{"hidden_size": 384, "init_std_up": 0.0208, "learning_rate": 0.00184}
Each number is 128 + 24 x the weight over the matrix's rms, rounded and kept within 0 to 255. Layers, rows and columns count from 0.

# layer 5 MLP up, 1344x384, rms 0.0706, rows 662-668, columns 0-95
[[113 142 105 117 160 132 175 143 127  98 144  83  79 107 148 135 119 180 162 136 125 121  76 106 114 151 124 109 118 138  92 122 134 157 142 133 126 130 118 125 128 102 130  73 131 128  96 101 133 130 119  92 129 143 158 138 106 135 131 144 166 144 140 145 163 170  99 118 121  99 117 142 135  94 129 100 115 102 123 164 102 119 164 113 101 151 145 132 165 125 165  73 156 138 116 107]
 [146 155 140 117 157 138 109 120 141 103 138 111 160 140 132 145 113 157 141 133 142 145 102 159 152 145 138 102 121 113 147 126 145 101 114 165 144 145 121 116 141 154  97 138 161 165 156 131 116 160  93 126 118 103 151 144 128  80 100 173 139 104 117 104 139 115 100 170  90 144  97 166 135 154 130 148 161 152 168 171 105 116 118 116  90 113 139  85 164  94 157 145 103 115 118 123]
 [105 132 109 135 135 154 127 150 148 119 132 187 146 140 150 137  92 185 129  98 151 156 118 112 150  99 133 111 127 140 126 153 111 173  98 154  97 160 145 130 180 135 140 165 114 145 134 135 127 151 124 101 104 129 129 142 107 139 107 116  94 136 118 126 118 121 110  88 104 140 128 149 139 150 145  99 104 123 112 121 162 131 152 142 112 137 121 164 115 139  98 130 126 134 158 112]
 [135  82 174 130  98 152 130 117 133 143 140 145 102 100 113 120 131  94 148 126  72 145 107 102  84 139 110 128  66  98 201 120 135 115 111 116 131 115 143  86 153 118 124 118 104 157  93 142 124 132 173 118 132 155 122 107 154 135 114 120 149 185 148 116 185 137 142 105 120 132 151 126 131 110 128 125 117 114 159  92 143 139 156  98 140 127 147  73 175 155 153 140 126 163 141 132]
 [133 143 134 137 128 133 157  88  86 115 118 104 112 119 113 125  85 126 142  97 128 176 145 127 137 146 139  92 139 155 117 163 138 141 169 136 103  96 149 133 140 108 107  93 130 132 154 160 106 139 118 140 111  95 157 126  84 147 181 178  84 165 119 132  98 125 101 153 131 152 121 129 135 121 119 108 154 112 197 118 112 148 142 124 151 134 134 156 115 152 140 109 131 110 112 145]
 [138  97 118 102 114 124 159 151 101 140 122 169 163 131 153 174 159 130 150 123 104 143 136 113 120 116 104 115 137 117 131 133 128 126 116 149 158 126  96 113 147 140 146  73 113 157 145  92 122 153 147 127 117  97 127 156 131 151 142 131 113 131 112 132 124  88 112 136  92 166 131 108 107 148 110 142 135 117 114 122 107 123 141 123 144  95 128 139  94 158 113 115 172 116 118 104]
 [120 133 146 137 128 152 124 125 119 120 155 149  95 167 125 130 134 163  81  92 134 116 129  87 163 124 124 105 119 159 136 137 128 107 111 116 113 160 110 135 129 134 123 195 107 146 108 131 130 114 111 122 166  88 147 183 110 123 144 163 135 125 122 127  93 144 152 107 105 119 131  97 155 153  72 153 148 151  98 102 145 130 126 114 130 149 133 170 162 131 104 151 141 123 147 145]]
# layer 5 MLP down (transposed), 1344x384, rms 0.0512, rows 662-668, columns 0-95
[[150 118 119 135  83 136  87 132 157 102 130 166 135 133 111 168 148 117 140 143 155 123 172 138 184 142 140 108 146 116 154 129 137 119 110  87  97 110 114 174 131 160  99 147 115 123  98 104 151 154 102 148 118 154 114 169 113 117 154 117  97 127 114 122 122 124 140 145 147 135 124 121 110 146 120 153 164 157 145  51 179 176 140 112 122 112 129 124 115 134 101 164 132 132 125 156]
 [111  91 128 137 116 123 128 128 151 126 145 136 121 103 138 133  89  93 127 134 101 141 120 120 139 101 141 169 130 139 128 127 153 159 110 128 127 106 109 141 125 126 121 123  75 114 124 155 121 132 153  90 112 142 145 106 104 144 134  99 114 125 126 158 182 127  91  93 134 124 119 115  98 107 116 142 126 135  80 125 149 134 157 163 174 140 158 154  96 114 104 142 126 113 154 138]
 [150 117  92 117 113  83 138 182 174 143 121 133 106 130 145  81 155 170 128 169 111 126 139 167  96 179 156 165 106 127 108 150 122 129 158 128 136  77 111  96  92 166 164 144 141  89  75 104 133  89 140  93 146  81  92 138 102 104  87 181 110 179 131 133 129 142 142 140 165 169 111 113  99 131 104 124 121 154 152 178 172  89 104 153  87 129 132 109 136 119 136 178 125 155  93 103]
 [ 87 166 125 113 169 132 135 157 152 139 118 120 100 150 105  94 101 136 127 124 159 133 172 132 125 134 131 164 186 127  80 115 118 154 144 132 106 144 109 151  75 105 110 120 119 112 142 153 165 137 131 116 134 146 100 115 112 133 132 150 102  63 131  97 136 137 108 136 132 129  90 121 104 123 136 153 116  99 114 116 124 132  97 140 119 120 124 148 100 113 109 134 156 127 140 136]
 [ 80 157 101 151 139 150 134 129 144 108 112 158 139 133 152 180 128 130 131 140 128 104 133 118  59 127  83 174 140  87 121 168 155  94  85 146 141 125 151  65 122 159 150 139 131 138 106 124 124 121  93  61 116 145 118 153 165  75 100  91 168  93 101 117 126 182 153 104  84  67 121 133 130  93 107 144 130 148 113 147 107 147 113 135  72 107 123 105 110  98 149 167 157 146 107  95]
 [137 166 160 134 152 162 104 139 125 150  96 124  81 128 104 143 121 148 143 121 133 162 101  96 152 150 120 130 104 220 102 157 132 112 126  99  97 143 144 139  80 126 129 154 120 153 139 138 142 109 128 128 126  91 122 152  76 137 129 133 134 127 131 136 107 117  81 125  72  95 109 113 101 121 144 141  63 141 122 114 115 140 133 107 140 129 110 135 155 149  85 110 129 143 165 121]
 [108 162 110 159  94 127 137 126  94 123 135 169 126  94 131 131 156 102 180 163 125 136 134 148  92 175 132 116 157 141 151 114 151 144 140 118 129  57  86 118 152 125 127  85 155 105 136 113 128 117 118 144  91 132  84 123 129  90 143 102 126 128 123 126 132 105 130 141 130 132 123 118 145 138 135 130  95 131 151 132 129  97 153 146  75 125 122 117 108 111 125 116 129 127 129 140]]